Part of a small language model's weights.
Size: 15 layers, MLP 896 GELU.
Architecture: LayerNorm before each block, learned positions, no biases in attention or MLP, tied embeddings, capped logits.
Each number is 500 + 50 x the weight over its row's rms, rounded and kept within 0 to 999. Layers, rows and columns count from 0. Numbers have three digits each. The size before them is the row's rms in percent of the matrix's.

# layer 3 MLP up, 896x224, rms 0.122, rows 6-37, columns 0-223
091:511556593501511501561491411507462500428396559505566513436450399500426474464589493557447515473547438460509636466552470481513483463417511537553542497589580526408498516416465500534583538555460495467428416479447514532457464513586533583559410508466477495540538428425416603456529640484559540465494541571499466540473415554478472532447463473457473438474472449499531437470478473501606508509518582502556514584501455520448465457443483515565500551543531531487528558445486477504549467379524499448534466561523432468489486559547510477545439533461601496467518524577511441561550452493426459475522409461539529458502550422498524482487517574528518535456599552419393518475542528491461561440519
112:515515445584497570536470567590453431438542545412554448503538578427387513492434480425485503539544589510439544490458514502481423468535527605408465529470551479440530562580600525580520512550554504577520443525481484506427546438459479509521436563548487505492450502480542575488600523443524399473537581551521485431496497435491497507522489469499508451556466448457537549499464470489479500419454409452573494469454511498528464561530453499502593575419572478559514569445481510530495447415583413527503411570492580494585509568436548556449446454554428549507556464626513456500527519453458564564409464521551521448553479504425529453421468476472493460458532461448502455470514578482570440448471
094:582383524570546553514551395556464571558585529497397457587561560528533477503458385509497565566556424461455466491517450564461424527474533501459597502445408513472447470467572482476497486525531496394438490567492471532503533424494550608398525517543435550546523478502445493511511457482498419525490528483537556461499469554540434528502524469387522511511596487556435469558557531517463525466435536482524514470504426563455575508509476572611422464536510499501504574509553514456534410547533559528512485502474459493529517466563435551590448477552433494462489492511452557551518437504471577513554495576493528484475535459514392458429465547431429525488626434488416452563491533423527609501488
113:619485467472549453383496483505503428518496439368553528531531443433592443515553530521469550457532392474481485495481544458519552518443479541515501554533466586534427508499524593445502582569546487548525481552504491581474447490540596469528474476438523508545463457565462476510389495464613530543502509505471487531424617481563534527498562533470445405551528533522458474529475450547473495459488585517492506441459486525553554565528495467581551499541527533563447553529502502502498465488393457496444491556447567471512621499580574466421423463517482462439545516504568517518523475502510499494467493551458497463363600433466423412546609501469542511494427501542553403546480574511438450391554
095:513553636547459581533584457517511492487458487494469505536610557549504387547524480554520506547466613517544574452501501444537499537486481508507527500464478496560447571468468528485544497554488530464469542524417474534461413483550457533546485437573515451518501520500522421493508494518544449572463478406484502468550509499641521379398459436522424443556487524506434548500454531461519464462530535587561559508538498510448493539410475454574509510522487536456516504524487550565365517473457546407496460594410504422490587473567549606560609503529472504503495543432459555568524504467481471486567517390555398555455582477463506510425438577529515452433510392524461544483464498489503485395531
115:439532455509495595508454472457510529526474451535556504429520521468603515584459510509556376505628516482503393467581498587502491409548410528433445519485512587548494516504500483515501580423492487554477531537568466527482544571456516503426541544524470488537471527530528466520409493387447444561421520510479599467514448585559513451549480503445573431489486503545528475484441473510474634502500476495431474564543484505527541471418457509527474512549563537472510437440379543446531600552365555488480439497552441519458465491494508578482474493466491409575527473478548526480512515526438468505418552517497556392584526490472585459486631455579480589506478562549491476494500463514535588453439
106:540521509455476542456564515432509634471417496529537570459481463381517626485520542531524515538532463495583528450440456434476531459482490615528485489519538574624487519415539563463490537482489506501523474440455477506508525506524539417514513453524567571481428455462568534488480574503553505525565471512516568571415468556389547441567494454450501432456591510521469500476504557542419480391637482484502476433510472493518437560533576477518538537618467417627519473463514502439458483447524465421481457487517533438486483650505488530391496516503479504438537560482425524524491571531434509438488495502468496490535501487489434563483538364411482457586536558481513504528551533515448451542523
088:608494466502450527415530464456491510393442492510501506510517467530503540586456446464494470580467520448481552502542475529492478392464437382419514424540526506466456561471553523536496479452309472428413462515488493373445465464559567565496504521502557482482526584572537502429508507514582427527602525516572551459563548483492546524482496452505397526479506638474479538550500427471472521558506600503490514480512475541473503618549470559466444467507464517534518507522503420564453525493500447571449559382463577493491483586532508505447493540548462487484545572454555425521412459465548482485433491560514441583405552431469458477504483475498477480526492522607552479475472467555551495608466
093:516376504439422479518574506557606534573621449494489477459475420483509498521470482453432577476499446488507505495531423479413558423443562597423548529550475529463499559471538511512538503499394558443496498580500443439568458529520525453381478508499513500475502521573498539507470519440514480513458485430598564464462528374449547455479516486370432486470530499540457484465433563476481532524506502465500642480500615563505521488471439497385502526474551439589493625496590483518533450485478547558418431572553495437487525514445568500433505447512505492537474510534476559505540505494533445460437510457611481548535403484451402523410450526546556536432508481508537472552470498466542551474529
088:436533373526480498413451520475505497458594520497484435533601482440538457532647523434508408407593491560515511496565593370394511499528546546497440511499516527459489440447537580456515499445514457478465470540471493438416527427445486413534471511362574538441564502477433531555517478523448506493477513507507463522489462426520542576516536515575484473447558448541437539370570461562491486573476473441541535580579500605492436473482466446449542559543446466509525542535520489490496556533514576489382528545537439484458501576487501460465557517550497542524489432509502477528530581556532504545508527471498443395545486511507544528636481478468469548447492432528515431471529566558520436480448
104:537457566464451618438481542519551549439563478520425512522483453512472425566525525468476438528359560510521513433576476485496525544437570481471435475419567484506528462467542470501468549553398490466407497552466546556468594533497402482495473453569495503494501548392492607417401528566502520565514560555434557455503502501538547468417531554405519487504507455478484468464421502547521461404495481380492556594511510493548497511466515492452589583556478510570576558482558547475505498503517525469430501466525491476580511474538483600463525542411591512553554535479427526479466451509475506516387524480493475383523488537490501534445510392482597538506502608538572541588454431458501528504535
115:581452508574453576459572504499485577534537584372547548564467440457506639495558491527545478475464517473605451522518504499457425433522458495388486482473520480486580482505493381539554523450490463467415496493505539507418486532600534537443535445502395547446496508626495512481478561470505500454517542564544529555503539537501493521501489499461548537430546526484440622508418474461551484490488548540550474539456482446487415497440518499526408536456468511497477473471472528444492447565401492482496460433530493477490465552519503442479445488575496346425557427567503504558500531421478498484477406478489534378476486530568452480526578506497566501410487500476635493411517572617550492496508
085:575471551549405473476576527522564457410370467434467479601579456478496469496465469448626573493531500595520435500496446445449490446546497379490555548493490545505603540506450635584430477548565419522470500480451539526507443555547493519547485572495536561428538478471451535490508569493597453506515442531479387532618405513420571484497569500474520489569491580511503543525532529535488470542520566526466538445517541573522499501425511536566547510559555545505511540527494475542507439533493494470551466493471526510494577485439461559513499498549477454398549557492586458527504502455493474462422472554534495482504615537453416491542441462476450378464499487516474523528424504564566464387446
109:468498501530479496395491545469512444553490563583418458503537482396493429481483512494486524582402465493524550437579474461488427447511522539445559421483466546500499550581492568568453356618487571457556493457446469520498508527504528474440487527526426524557434517528533530478419502552565474515514513487580432487366457619532444500482598506440468612502547468478514461455539511513549490432432399514466530539553457443472463480476543474505558472481412531486460441558514491505484543488577407528477468438478557537552496530479556472565463497602488599511564423543434487541530492509465448552438567489579559452469509549479479463414484511541565499536557557603464568442548448382450533459472
091:468536457480501494573565515514471484555575553570518550472486573476421511485504473575464423444549493540483457407587450597521398506525531479480406442497498509478515555507615476389519475479556468561589487499528424463524439504573543490565545522450552434540467447452501543471523537503463449483446567418561512546498392510523562595559516535448588520515496470475502438473574427548518527459573609454584467509495510553467483477487456519383429447462515492493509602591513538511473459467492483487460419547482518542538461511543584398503450523501474476514495452660498514396506485584482553517462495468583488440517573482536467601437547562448454542453469495540408484579565551488508444535529
093:448523493547506473491568518484460610533535550537473586465569491586496529486563493403434576494450493449544568408522456424467546448535519549533486467487528549528552551530442456468520521419462530506491530499515588484530520497622492553637505527481492437560507470503479495499587566483508520550503510512560440419517522491595478424543483511618521545417457549449505517448457501499478584582446563496499461533430518452571436476494510484521565431505514445539485581517493485497391487480498566453495490552430405503544496555558586450468517513530532474494454458525628450464477555563451549587524480426544428469566462434565407503545430511516479508550551470362580518455529456469516391377504
090:545484453461557446530503520516491521502508542475602532463468626523457465570505559547490359534466486519526513466471555489533427596443507480603458545452516519487423441474522423642595500502550523447396450523469559419477465463476511435513503509442566537560474536520449569413479520500491488601522387461464486467423500549439486545471452501403564440501520501632455469473514488523489581526551471496516425588567447583589437497432525461448539545519441503483522461524556543524481436414440571485539558558518452515407475511486532580462457448465464446503573514609430454520505474488517502464562511515418559505522543469512449516532511466397494528418469530549522533565496586512450536585471
115:489410518501492421541524537470530580577530551545474552558440474460517475537492464445514559591541537484541462540469507516506503402548519426429576548456553516514498554548564528547495464475482543496534416521438475418578466483452563376412526489590493475482461586574539575612502509443441560500472456487439528469410467549468444545485494482478465476593571494489407494477544557503450419494456537415547548420515554471464437480443488494441420488482546561539583577631534494566484513506509525534617480447459524485557454535518469494425549532539405507429486498495476534616463577485527437509444459592431629474545594484453513505582415540501571531443486550494540543484498480485483499505524
089:579480517558430434506417543497592499538490438448481547459498573457516483457500569487490502501473468512559520479468460432469470464392552546528556581535468469539492608520541541451489478557523440504527447486467462455504496503527608526426457601555507495486513522518619433478436527440488478603536458499463571498553451418451398571559494461505516492505530504575520604550482568487496456481492454584438423499519427456565444471471418443441448459489497543515539543493536538513501599526435582483491441546488567439492511475547571538561460572485563525494503497486471467513563448472488493495415542576451648521425426480487495421576510464493620534464556357530491503485478446503419543369512
086:534540487482432513473504531547434513529587458497436544558433474459594461443505520462494435495585412506515524440607414552483483465480452496490465577485533522489570540527522453522480422509548485369498449512525495500467468486504549494567505407506487548442394514453558505484541600507534481565499473524507537491443515504547487620405495573459472511563471454563478548557508487518515538478537505414523443561547465510437530447477481542440482514502429495546385464546430682472580370563490370522535491481498500521479447539572534489486470451443552539548559501578403551521391499498476498589484480560437453510479576530424440485585493447579516524453487509387463499524566445453529476467511
099:523469579503523528602609458491474472443503547486524471510464546546490572471509536507456520395453544471546486393625410539548490493409473505415448490466486484544484496491527505614522461511468583495526566465529509388523437492556456612530426467533562602513544518480589534535554539625512504476447531432501552478423453517493518558561457567557537461448516389565524520461490525477460429601527467478523598447442445440555531527495395433511526396556534461553452551516615470509438480521447525519587506505452404522515499492485493585557513464522490490473397430507499522427466496437488581465585532493540510508513501472525446535498420532459503440469565515550523553449423502495421447461485
091:553457469436512607439535512560568504518458613542473398558528539484500515436497600567500489517618409562503608567484443476471434479522464544370442463471506509494558495522521497525484520602491493538508420532557478565552475528518561501534406494550449423519445493467566573390472454538524383532544428430506538517429518551562541497495531454464521471522534436499516472513425495421503565506495551444445463470541528565477489411492522478520518530482474548586473492497511507465502555422445482515514499440547552462437537549561514494513475470428508565552484589474553538534532479506486605569510433439494523492497467537492571567528527464468550364488383513498594363558495495497427557404521
085:455472504569472460559550500520504542438457511438457511411491514463385439466442534565488517463418487545517528514492536528468433520520422432483395468488568482428466553495475458542511454531446594508469484504528531538455461437509486465510493454515509578534547505527577547450404512541530528568433510485524442528438562448575520448415571513539494540588467456564478531561481418587538508448452536521521535488501554405507525519588411456570564599542536493560485505493468402593502465475523472556551543492608537535476484576563468510473633579582493515496524561561519537381562422483519387570535496485443489442613444434523463498515498455529455507524461433474431526517410560602427498469523
109:529420592492391413516517499503503453482438473530563427547480504475519529475529431525521579501520574463501459418536407503489503430480562457419649396534498564462527498523537481554425527423494456437594528485544542433446500451523551551483462507485439449420427520578335490464526549511550509498561479517475508516470543569492417546540526559478545480413530514544548509547502574427557462453535527460459504456475392476570494525549518528506489505549397494530515526437429423478449581471551563400522517459505488520469531516387573471545453499558560591513539481549519475511473473476556547523555551502492480537508456575543456417573413545505509548564504488504370450448531440551542470576494
097:495470500588427490465508621469441519422462482537541553461557506494415422418543559423528508439432498538648596581467490468482536591564483503496458472517545480540498546490541462479541372483490512586550512488453546472457525486460449433544508501427541544493485522453490540541490528557522515503474448565505532546402433474514444480495471559600475474579463436520525459470513532539472543495367417540504446549581537485607537398453466454473544679575500477554483463524472466463506505556547495507518561529541570424437478552471448518471486502494519502431566451463559454486543515487507418632553465476535548505536551526480492433578491514409523536475501440594457529470499553528480490547595
086:517500568453509468523519463450487516421483549443486456482418567482426479577496462547526630507468527482525517460492465509414480504448419563484557462506480501505565448570464503497450536503485490490532559561451459568416516473425474521513504482463558466542515494544504437491462492436406565482473449615496586473523493523468595521489476426508501505427429409521572550516458443608579533489527529466555563461541469468523391505538453444476486566400499426506461539379509513451542504517431613523521462498530427566538414479490467522540590508570549475395488387513469535370612463485475579594574503524505500540469476502432544529542428597507489532608459549553493494505586505456431458465511
099:409362387538536482493515506550471497508564460517486522467450522496505537589553505480497523461489476486436512486489574511534487425474516546469436612476516552472578553408529517545495553590485516478441412546472454508483418525444435471603498484511482561532468368522397553491485500438445465469517470525451454611554565507496453582521593550547426564462409478496489499500526573483446510488498502505543466552472525499550509465548436562423507456420488583536533625442455500461556511432496494518516507574488470477441630527512490546481486451356465499436535563570511498482562451533470489477424500511454431539470592505494404427415523522555412515424490565541456432582544543503515475468479
082:515499507531472413436508503442564514439510550450426430479480468636496479481447499478442515481616550480570412535499536484488498540465449493481461448526567576491444412520451473442463509481611490546465514439571477519459541519517489419513464579542511518586448447480421475548500447439494522487542503474456548521504442477489547483503546471461457550471457473544449550452566533524446546500505521563556529514392451502591455497528544479548529483512483361571383471485487480462682474517544471589514497534527479571537520439486501453398428480407542508631483457504469452513481503503495553604461514494466453430469491393541580491628440473509505453420410477453469522553545600538526519535475
103:491561479547476490511415483593497520467564486509549476513476473487423480518533549356536563530499476434457503541585476467422474496519475498473543534444619564517496444485566492572529490531430481529539398444422559403473481633468413541478466468490445399536420529398497485496522520513483464489425483468485567395538612537582415544552475484526484534460460507429624522465473480439451542529500506477519480509539459560548467479440477544415556524562492581540485455492572568463511564554506504429506436403499533519451526463449517525552503545514465487536475440564493479533483453507481465559541547551529547429419482601537611497450585527638539505466491500577512541543506468565395541463508
131:474436478541505541470534555531457451583527603516464525593417490494441495448599479592504417551440477602578489519457420487508568573508442452557558526493504410467558485451528447443438492483535497583501539483462527519558472464576550505527479470496505567576484593418489575531471564506503579538487577573418447437497530485434430621445525476443577537506569484512430473471573480558509492521490514500504461442532565531588451490497473565445521491482386444501549471548456538578426428482455520536510529447464491498451535463631506503493599490494498528477530457489434404475568488510533436452469414486480527356502602442456447468476429452464539480527452419518551443535474533479466519446446
103:461424441499565491571517510412527433597532430474447527449470408646508537505458389478507569494526449470506500424489461609508542428426498501545569559490467469504473468524512637560503598567497585506542603469550488518479472598573490514510450519512432423496521486500489465551504523465460444418469451518502526506465472504380544467506468552478456519565485476498449529530458519537541486573551524410409529517564484372482556447510563588491503477555576483509524454507533485528516565472512466515480508481421472462536567521383462501541348398443563486506485456421476540483470461573515595457497486561544436573518444547439490476579447523474482556444466483468461523559526491460567535459499
121:613379429452467457558488463478468438441523411451532459530517543421522517529452558406467489508525479461501507536498551539511453519451510552544438523526453548482475498505506454496551496503406417521441546568489492398581497455688517539623446515427476421513403502515487450503561483476509534476531429544511498364512571519439435481550526535558503530495492544530536482477549457516505475442413472465505511511439545437542546476552490537385447453455534503526498381539529517586553553518608536612476489586541423514516552527528511513509551501499440520492566485456564504555513555490495574565571531529406522562476508451508496434427492399514546580494475531423574509557500518467590536520477
# layer 3 MLP down (transposed), 896x224, rms 0.11, rows 6-36, columns 0-223
086:521596464499469527571500479521484519556492510456533535436570504477477418493472494530551599457567527476496473582525501463526571580613503408442392363479441422461566503474509550575532476485506557504481573472541419537510548496538479571484494494527493478466464530453512538482520358600540550400410532495478477494608395493528592493483521533479501439561451584425501452544526551529520566525554583505513412416504564468519473468468466542571488490471436499490576514563503495520483430562491528514508542436539491488447535516567408514530533497541509550533419454583573585600518595565517409432561446496384523494535487451432519471514504575516527550546529508534561500545556529470573455478543
104:544494447543546478427549474427583442539525394482465454537445478514448469573524478487556516501490554466488491541494605535490547561439446526522515482469432573502497542480492530541492508476385590532460429441479417576524496599376584538461477571521459478455447485409431453409539529599515552495457525445471520463497543436501587461549463524451490434473452500552584476451540582435490472379518548543573505581487508434426469498456507443507627489583555500529507531473502517543391496531500531531454457496488473519458471479562395497498544604549505605406485503482544518550491491454544545476503434366559475491570442527533517538508528526555504523432517391526478457524459572531447550560466
104:474501505528476523533511550498439500464447539530552518490465537498481481488534546509538464490681531579599494571436557440545563492478524558440563483502397498564441484574505496548536504583459456544533465526484571506470544477444437484518459479476536538363537657518482520380468497413494409467459452481407465469491477435429529494473470548476380528559423462430489595402550537543423527439479505517505547506496456541477462544492546373417554530464450545521483437496521446422442497478449389507499468529527516421471474468452535541483579410449497474565489534488523427549507550545565548420490502459489514443538506513606479463516450435456497570531461586550565565487534534488481552533479
114:463453513507521448554499430408484559593492549552534580502530475448531528439474543451506454543465530474484470506431493501539495492472538491526484578470530479498518550489481422460533530428537455565501430544455563618544510502487540421476575504561534432560468558502494589442503531455543332479478511409530406487508607466437581451556562490519519441478555516531546474481524477517647478469501455547464510515493471550520503542490527560513569553421530499410513440437509461591445434445434512499539443435557452486424474523537511476507560453444551590440479487530598644519539531478559524555411428540482618575534519582420509544485509536446578518567516583504451554457559487494543544531453
095:526521483416497490561446462444573489537503417523494405405455506413484479471472422484521505498488422553408506546500426494348516547579570562462492544421506433444489486445503455500520437485575416519504632507530426496465465475498455408622534538449535479485569537475512518504497372454497517555497499461440450542517556419516525524531502475473494397502559511490527491530403461464481533495487469513473453577455519474463461517443465529571421585498414491502525552588526561438653528555535461547515473535505496575525467508410526477521447523475522530446582443626489546436485585526494477434555475431446483531448454455444557499442517494509448551507502514483450456499431528552589610516538
113:526478411372378535502510623533509485516490569420479470498467502474470510464387604571552495425574489483489517488537522547430535477522507532532445552471552510536472587406494531549424524432514534487432512488456514511428381519471498507455414497514418455509565403514431519565521541534536504469520471536536531506442493511489543514555382446599528452470500529416570470563507492497546475435536500482553446496487621445521559400564487630545547557532549580481447499443506467575513553442534513464535523507507469500554504519479550510502448562511508522569431581496428602529474471476572452485571506547457491418486426515441568528561565549547555415558483511597477530500453503544449468481420
101:587550470541463438458501456575502427454429458558495462541490504466516480549499529450501441481523471521481517471442586469505510565484527513527532513435475485460442490505447451422485502483349516550650520464485456483489518498411465463479552488528536527553494526572519556568471432526564506437432426473502420493514485499419582580532387441584464495528476523573469452590458425543501496473532543481331482477553519455400570498552526510497587500454480442493552464554484545589489596507490526507587413489386503498501509585461473500499548575475434550503456492555518526437518479511500458525558427374585555518504480452411498463412471536453549436625554432523463445476559513476501487524541
092:561489624483545549527470521581528506530500459562457400532480469535457521516519479469547515478402432592540405522469533400507502500453501557484556613541569430420472456571578473555438555567441423426524512494500559562494506495541532556433441616547534550499512462631458476471486421573552517537518526448530524407461430501506482496466536517513592604579513478478416527527444497420535445436547492516518485514495485469484421481527571505533544508560513623480421434491428478560471541512498464481449516491499553578493439501607497532500497465391499569540481507521543529462407471488550508516551469536507485514528507495565521461473507385529575497509488623536597455492612494509464516478415
095:517414541468515439494511488460475499566502515476636583516395555577520435463543568446487426534514516522539533427471473454520581461602583542412572430515549512555500582573594555569526497553607484477494501526483460467560517522484492486531464443496488498420474528446416628467522504534548484543526488558515524450372438432502525467468418471561468535453490510419436397509444538479595537439517488505504548479466457526587443496477494476495546502483556566473528463523435459496566504498524592459533417504569439457416515468576471497458454438613480542540521515455472479463510484541570479436456369487533424502487598544485434479476532525406516460517512481574538486524426584517432516436453
092:522495509459562587452480508607524548535516413567532495527551573571548523555565545543498489475530524458407577482456493463547486486465521362440461512531477576492490534466492443471480496537523450482556515495482399504427498532474487502464419544428451514572487464459504667447540486558477463534352492485460563512496529473539430484505429501467542519538544565526445431480509562421476492424493538409561554514489424457473544480427502527462477520460482535574561589477592431528548398569468450461451421452498490446578439483451529507462361499457464527491451489520483484525507568471474480472584537462545460511610388488502495416525443558507538540576396570478510480513430570474442437527504
109:520487544513452496540586445452463453515540648537478456547513517489441459469448444454463508568562469431613542584597466441514453419440472504541577518538510529511466497569465452459469516530463555387432447451436503385497544454504539475577488512431607555553527485423552531534452548507420503470445524522514473439517479524473552477446556493471470493431397573435494493496496516563500568502518543501537434554435505485514404505446511507554539580459460559582499480457505487416532564559495454526568552431534433488458506521581510580490555481467563541495530465559411474434426485538545462514519454472481446475512450465496513567530525482547493405495471501661460589561577465484554533450371
112:499571460512523529523569527599506447545441558409415567407480415456507503549491490521513480481427543511532521530446521506493514499441450483447463562477446470512514462477531575524473422535465572479478448562486430500491578507439466515432424458580466465535524540572446557435465479587476437474600425546517518467603517554487571477541539518605460544497523543495462547486511548484528460564516569542524472520572620490501525443492523483609527534431456394468565506574464537492564484546423600439489545402486543511476530483549466551494528500593446420510526458560475446449553503480549548547559492521391506546435474440564520533560449413455453443472433399625557599511486562497523480569532
094:537597423451561413520508600500573454459512518582467446555477533501505431530531456505491504502552431465547493527488590504562499490454510614443418566499588508324470474502492497526489535511435494526549503509524506538393431489489567554545491520480632475483438468457489489408439498586533484526496522394556530491599451544528465513499417517431520524487465497501424451566508448456460543594441528562567424595552478497539513465562547511606568478528457507440518503602457467487414511570522523584489556463423503514525533432498550527555483539556473540419513491546510491482488539584552446425470483452494470592488429493470467495463534457537605480508493448558563440523538516535544531549382
103:545504487473591541467506503437483471564566417518462535458469518537463440495500503330464477402561470541415478509429530509458599552376523394559625539506514504511532512494493536405492480585508547570404465432497492549592479535509461515501465526533473487503477508547484464519557426474540442446481509464497467508546477455472597442514509535569472489486472456497615392497550494462438480471402493500465417484650485539496477464500552548543427500531473466500550504493451491506501496474498548547474488552488510476458508485506482527560430458542475547493587498512505463559475537477500448518600591560418476485531552575435434470471488601501458379454462466573599495504503436589470353527453
089:511498526457513422496462452443515494426586439457468438469418513472479465411489526566549455490555515489476545432476498536481426452487512443494497436536443499505455528430503556400452535473521555627425470503522424489513563473459497643517558472488523470471533401468433462420436530513421520540414453393592482607511455506620562530528538554444460413555567502497578521481506472525567473431554500495445421514495564507573493431517491454503502472539587517456552494530515526482507512501509496565394516534496540473501520521442509458503631519546491535463451478464513489451386410574471533529443556556451516591452514535406601489553511478428485559489560498498509403541581528449545601459515
087:479603553465491477498474493516546545479497467597482490482581497578542552477385395495472530494569508551490568547484429462466473499487633517490477489536512564531543500500455490438422426522532419458522524525463485499568527527523467480447490449483524519584561544543529531409533501549532480484478471593554452468587421523547499426469579568541488481636479471603553536579519550579483510502450432509518434502521502474557536559547491441507465528511507430413449508539555502499481429532498522507570430443455450483449417491541523538610478482478488509506441530598482480531481563502521553479643409490564445544401467524602528471463485491550518606378471440418421524481544465438502480443603
096:454506516581538472463495446492534540522463554590545456440497581534464401506454467531481475432509506502509585493478570465506554535494586430462523488457558552419486428534460507471523530516528553492443524499579519512494527526481512583498474482368635504569515405415429532465556458538613537468457545455454468566461485457563527504559449559572513480621497518431536526576541445422528458511494508494475403451513381564496543501535466463578508474458453553501341505448554406439415481512486540453498430429529512499483458546505411464427573451517412534572504516502449496477522519467504479548475569508469575494436497578529494459510472504404472441415523561597526497452499521450495566593553
110:526537479487489409550441470519496408468532568485531400533389501477481500455503475524475545443493493528460541539550476510582580565524514445556408442546478538485449553425518497538547490465559544424492468578424510521475445550448462569391465428506492451493524517559432583537576431503395558379554501477496477539594539559528485564540564532500490486403471472484480505527498580494570516340498479529534468545521504527575540422461444535491481559432444474499551513474533406490550462524428497494421585529583513555515469448612577420495478485501450516478422491508515544497430601392451494490511404537432504517467561521446460457477521601557481543565475521448480467450530463577455521569481
090:524492448404568508507522439506480509453504562591520459584549518437583502442500564548538534566528447410430467503525550469534528518540469409483484533462491563534495454493505544618506437489488500487465567481548423524501533517504485535563530515382454511544538530525527546614560472454555583444549563571513470492478486503546526580468515480499459480499554552457448532449520525442523518538454510526519479442482454477299441594513483576444507460474578517426421386502421534545594530509466414528533560390577521500472419606529488377487574569518485562476498484507560463562470508493512386601457484553542445542569528504479433502555492409518514455514535481507559493480466506478484467462576
082:466414426542538499514438440520605587563435554507492533473515597512516511510480440481425457525425531506500429415518515546526509514436573560470499545523538523429495500618462397517524487489574470501530505554499495504518465474474580478494560373494603470518538396544486538429506448436423493566483459463614553498543511557522515411483572586535594477472515514537492504500473458492428485585415496455428541542425473525495433512399511515447560458438570599419579504520499456514478562522486554584514521432532504481421476504473535503575436449419459507428517504507504437495396466518477487512522501416439643512546438521416484440544461497445501460500567484551447550411507454556497539479455
104:493456562458486491475542535524492518534515558560437493385565505485457605453445546447500401412588415580526584560433434541543527592492583502549512582541550435588547573452448424450487555531539562552517504503467533447451463486516466485517466546522579622412516501440565624512540528602535634481515471516502527550475539489512457498546423584516526462438501460511509413489397469453467415565470475446475535546563589446544546455466433452408468467380502488468503506468519513524423660500481517477470474482510554457558465522583502434468556486469548479452491547514487512459399546531441535452550525532446471479517571518515468535514521485503509488472513473477567516523522420535493516503539
095:562494499539537383511528458534460556462534591426486513479530478543460574549593471464505548591510562482596385472468468449571427429508523519492476570561534466574455467504381404516483557415537514509443458537442462482599419528467469509418467516526482553557486515466549524418485477585555441477529522499488521463501562649576500506522486577512422411593521474567507433498524493456472465525566461518462542557601507461533402467553495462437467532423532477512465533509473521539476489524483488495462442575488521560515536504438635519418523508563539425499484489501444602534537517602534441570411485537436539516466624461522522485571557485493522505474496446502529465503448441573530507581504
084:412359596405557434448512544459403542497431541592486522517509490501492466584434463425519503561482501546529510393478585492551512559524438513520436485515538477553545524456439473485533503472433538444438522490498457501534414518446567519526509545553617501573563523476574568488483554509520506487533499491554521579501496483489464527507485503477511509582440509562517492561642479535533539520535454434540458510554511574497401492499564479439519540393509492471498533519480465436550528455386467479506506534575534422451520441561514558510612508535497513514519518531612518425510566593436474583467526445469506480495516397569457452362471546514456467537469440376454487546447451558438426473471
113:462443563534462488594496529470477564489441500529461468505515557595463594511550536511468515588471430481571406463561418473536505524418482494539479572502486512538412522542413449494560361463482540472415481571503552396497555467545543465495443648510545545533542445554496459457457558456422454485538467456542431491421488597538406504562557463452494600478494452529487535477568458485446529429448454493500570448520407530495442455440547503477531589476456489582558484484496418444481548424500487445603458492526563467469518483468509481489479473447521571582522392523496607491515434483473545519495483472517608532519525412539569490468532462528524522442554479450581492484452577517399510534564
104:444477575514508579586512529514509437518571450534547535432459488526356394502564544492532470463428467493504521516519588494426472498527467514454465482540551490475486454475499469522506437497546468626452445419497459464474518503399478518546623545429498526536538534499582595458560415499467493546582554531445546452503508531512491492476546538489550504522347582500505486461524549474416498536484460490518579514536522475484566419538378463567644509601462414458497511497464519500430513555534476534486525493449489452496573514417473532451518548525427464485577515545509444486515481454546438570485431515429531545583552466535625575534501397549487583504533526503521525543425556493602558508453
092:464547554474501483514465520422531479482554446567456495500572548405462588467446405562442485539451503487502386389494522521514567516479510570452560620414517495450458466503449450359464575557559483476406442507363463534469502417510446593561478598511410531470543525492507529518441584520453477573510468531571442420513548584478579504465437421485497527513505499428475540570565493455504501518474547447507593501488494580598495540492474483500476499448543479509412511458377433456457521544465584482552489549522498467571490535514434542574525581491549513459483555482489527578555474476534534560569481467508513472424521523421579513549464490509509561536526468481461478480557388505562523574490
112:540502473503477441478610457448467560435583514585500506441473499478506473514499531574441528458542457459467521398467519566484532516484429535484468511562583606543458527521529456465464535586479493457455488412513552463520560496470586465507466581535573516495454494483469475381574520474521627534408480548509545449486500567413507541491386467495467546451514591518539553524523491487507434408598582452532584487496557499574483526505522460484486528414561581420539436517551419516464517438446482515401525428486489440450503422594463427463435461563489608460446541435603451468439447437576449580516467547489484443531553503561453561491579507491472495427564550468545424499551492504485525475522
083:440495585450531445560481469449506491465517536456469498591447454442600466508444410561597491504511529558574480534543449535478494517590398472513497508403545563434527534390457487516496436509511418497490476466475623484489505506462410531530525471532516541513511504523467430569468595438425540370424476456507444587516569388512463514475533545591428470486446535589477460547505520434483521543400415550515517507493443476468536557511522484499445478582461526604478496575461501488525468473375496517512453510389411498440519572599575547512476555495459496529538601477448509497642433510527509482481476498534463536488471517463531581445482454507449435558524483438537473429480499503476419538469
103:384425435543537548522419489492567433457582434553591565517469478533369437469480530518402555457532480464491457564444467487557590567569478573483475580493485492453517569544534459559449413468529471454480624473489561445516438490502512550542463475570525467451570535554465514500452513525443493507538569480499556492538510543448509526534442532577477493538546506521440442541577516495484465485460536489423431470464563475544479560532507523523502542521398506455498500406561493484557498381552466464513529510432541624553474356451474542520452568480470502457479535549499525472411589450524593552519574539645483451516525554442499470394432521506551538593504466530551519501479500555475551465460
122:498468613532511577414533455444554525460448625525491463445411595430527497479571566504507467571553406379626501452506423365511561474514492471509583509402487487554572535555528482434570479550468476487494490481468497420566514409441541476598550453517467497614533517413489561423529432520539480461429527582465602438565506580428509574471493533470530495500496506572535510518552559502542557443523557532482514564472462494500459477372527511516546526531551573537459461525447499488489512488524493475576447472485485511447562470551598460508484491508534543573474490454533479533472511465581473511491523533503481422474513452531452444484492532401474544477495470530592409565506452568583473537453
105:516440535563466460490572482491527519504454617522491549525501379478418517447465454468539538491601477419599495533487521530534443469459570470470557559551498479552429535457403504489588499592477459539474453534487446332399566483469586432514516486406544466497513555402487522498453475594422534479476538542547465422431583509494546566496522506454542518583493571481480540514559455441512573483532512455443478605563480486491548454550492423518438546493458590530502516458565482494405528434512498462500445476482492447452519439417376533581443551516535536515389570468426525514525503583521548489428442552489589568479480510568503507467452504564489438528486510543457508513527453557567498443521